config = dict(
    n_head=3,
    activation='silu',
    norm='layernorm',
    norm_eps=1e-06,
    positions='rope',
    attn_scale=0.125,
    init='uniform',
    init_std_qkv=0.0473,
    init_std_o=0.00965,
    optimizer='soap_variant',
    decay_shape='linear',
    final_lr_fraction=0.0,
    steps=6794,
    dataset='wikipedia_en',
)
Each number is 200 + 20 x the weight over its row's rms, rounded and kept within 0 to 999. Layers, rows and columns count from 0. The size before them is the row's rms in percent of the matrix's.

# layer 3 attention value, 64x192, rms 0.172, rows 37-40, columns 96-191
109,182,197,200,235,184,161,193,234,214,220,208,165,201,215,210,224,221,208,184,207,185,205,202,190,195,169,192,211,198,204,214,210,199,167,199,191,187,212,216,191,186,208,210,198,189,217,169,222,234,236,213,205,196,180,218,198,177,172,192,196,221,217,197,208,194,223,211,220,211,237,196,177,200,224,197,200,200,191,218,220,221,180,174,236,215,217,177,202,222,168,200,232,195,203,188,221
099,200,206,214,230,205,185,206,219,201,230,225,202,193,249,193,227,193,176,209,196,200,224,199,183,162,143,211,215,185,218,211,181,195,242,206,181,195,200,196,192,209,208,215,209,182,202,169,207,187,220,184,240,214,199,204,208,178,191,195,200,178,208,155,208,199,176,166,214,213,204,211,168,169,198,202,195,216,187,174,194,188,229,198,245,242,195,223,182,200,197,176,184,200,180,194,181
095,156,186,230,208,192,166,165,201,234,220,180,193,196,202,200,185,219,197,202,207,202,156,181,204,231,188,166,170,194,263,209,209,199,232,160,192,229,180,239,207,176,165,178,234,210,201,214,205,220,182,195,194,225,220,203,181,188,211,233,208,167,184,227,192,190,220,187,213,223,219,222,194,203,200,202,180,220,186,192,198,200,204,192,197,209,184,202,192,221,190,202,182,209,189,188,204
099,192,192,193,192,215,192,195,177,195,190,201,192,211,209,191,203,201,227,188,212,170,184,184,177,220,181,228,229,232,216,199,232,219,199,184,217,161,200,190,170,219,223,179,200,165,236,148,222,204,170,191,182,221,213,225,206,214,203,208,203,163,209,184,224,208,220,221,186,188,195,203,218,192,197,190,215,187,218,232,182,217,212,210,173,178,191,199,193,175,222,190,234,170,211,151,197
# layer 3 attention output (transposed), 192x192, rms 0.166, rows 37-40,101-104,165-167, columns 96-191
098,184,215,183,213,166,216,205,194,217,214,183,250,209,220,204,193,215,204,206,212,200,180,205,192,197,167,179,163,184,187,232,213,162,192,244,180,163,192,227,228,182,166,206,201,180,186,195,198,193,208,147,216,207,222,214,203,222,167,208,191,186,200,194,224,201,224,208,205,164,191,235,194,208,180,203,218,239,218,210,198,204,188,203,193,170,205,223,192,181,191,235,206,173,219,197,210
094,170,221,223,234,234,232,200,205,228,207,175,197,185,208,160,177,208,189,200,181,223,168,182,192,194,177,201,227,171,192,228,213,231,209,195,224,178,226,196,183,202,193,190,194,199,145,155,202,195,178,209,225,193,179,188,161,230,181,202,192,205,197,200,213,208,220,194,216,163,186,196,220,202,170,188,197,232,175,239,194,223,184,182,200,205,156,194,218,199,191,200,185,189,192,233,197
091,158,215,162,199,187,217,242,158,185,212,198,222,215,168,209,190,232,216,177,220,224,183,228,182,176,168,196,214,243,194,219,271,188,207,212,224,199,231,202,226,224,244,178,202,182,210,183,189,192,151,191,197,229,228,194,179,212,200,193,197,166,201,199,195,198,179,177,210,165,185,221,189,237,220,195,220,168,218,244,186,202,214,207,174,185,208,204,180,193,208,199,179,202,223,172,184
087,177,200,192,199,197,202,198,194,194,210,203,197,206,199,168,215,213,187,180,187,238,176,167,214,186,140,183,213,211,223,202,170,174,172,201,192,199,197,197,193,224,206,199,215,210,191,213,173,206,195,225,174,179,221,183,198,210,210,192,181,197,206,224,218,187,195,174,206,226,203,188,238,210,215,184,209,186,230,221,178,248,198,197,201,211,204,230,207,222,194,218,187,206,226,219,209
103,199,181,217,219,171,197,245,218,172,184,175,194,201,219,211,188,194,168,223,205,194,209,199,226,210,184,172,202,217,222,229,215,230,242,211,207,207,220,178,204,207,233,209,204,207,198,237,202,163,178,189,176,177,179,219,213,220,182,217,152,230,198,173,162,197,196,186,202,190,174,196,203,196,169,197,188,185,201,182,226,225,164,221,188,226,179,186,206,235,194,202,185,186,205,201,200
099,207,198,167,208,180,191,175,205,194,178,178,195,194,185,228,172,208,215,189,196,215,188,204,182,190,237,234,197,214,201,163,204,160,189,192,226,200,229,193,210,203,149,214,197,215,214,204,189,198,224,152,163,210,185,208,193,186,221,239,177,199,194,215,228,210,207,211,216,192,167,185,184,247,208,195,218,176,212,188,200,194,202,203,212,165,232,203,217,180,175,183,211,174,250,230,209
107,208,185,205,155,255,224,165,196,179,196,202,205,224,173,203,210,221,181,186,199,189,184,187,202,195,220,172,216,191,179,194,211,198,185,195,203,201,182,174,170,233,186,183,205,197,209,197,205,216,216,191,192,218,192,172,228,210,207,213,232,221,208,227,196,242,208,219,224,196,241,192,191,180,196,213,208,241,239,169,186,194,205,187,214,174,203,167,203,214,222,199,197,204,187,171,200
103,191,194,210,183,236,210,191,217,187,202,217,189,214,183,180,189,181,180,218,192,187,226,205,192,201,197,163,213,203,166,195,166,182,167,226,206,213,198,237,188,193,223,216,185,196,211,237,232,216,186,200,202,182,214,227,220,188,184,225,233,246,164,165,195,201,189,168,200,202,225,156,179,201,179,189,225,158,213,192,215,160,246,215,204,211,209,208,195,195,170,181,204,217,176,207,194
101,193,209,187,204,230,196,195,181,204,191,189,216,154,210,178,201,191,219,183,214,175,203,166,201,221,208,202,200,175,210,221,161,198,214,167,183,218,176,180,164,211,191,203,203,221,211,187,200,201,193,232,229,209,199,182,202,221,191,187,191,168,210,224,201,224,176,210,190,240,195,188,195,192,232,175,199,206,217,185,218,206,238,193,233,170,175,174,196,231,223,178,203,196,194,209,164
098,202,196,189,194,210,200,262,221,204,224,212,192,206,214,217,219,202,192,198,225,191,220,230,225,222,229,166,172,179,217,217,196,228,179,187,189,210,179,226,219,207,194,201,228,196,231,225,203,187,199,221,193,205,184,211,229,195,191,194,213,200,216,170,219,206,184,183,210,198,260,245,207,195,199,161,185,185,186,185,203,188,203,190,230,225,159,169,168,213,230,230,229,205,217,219,183
101,226,189,173,224,174,187,216,233,214,166,221,180,165,230,262,210,203,188,220,203,179,224,189,216,187,200,211,182,188,226,193,187,213,259,194,171,201,171,232,203,188,200,203,190,219,202,195,212,193,241,230,198,177,210,202,200,207,191,205,182,199,226,179,187,225,196,199,196,200,221,206,192,217,226,196,178,192,190,211,198,206,222,194,209,204,170,197,198,235,210,220,197,207,224,246,164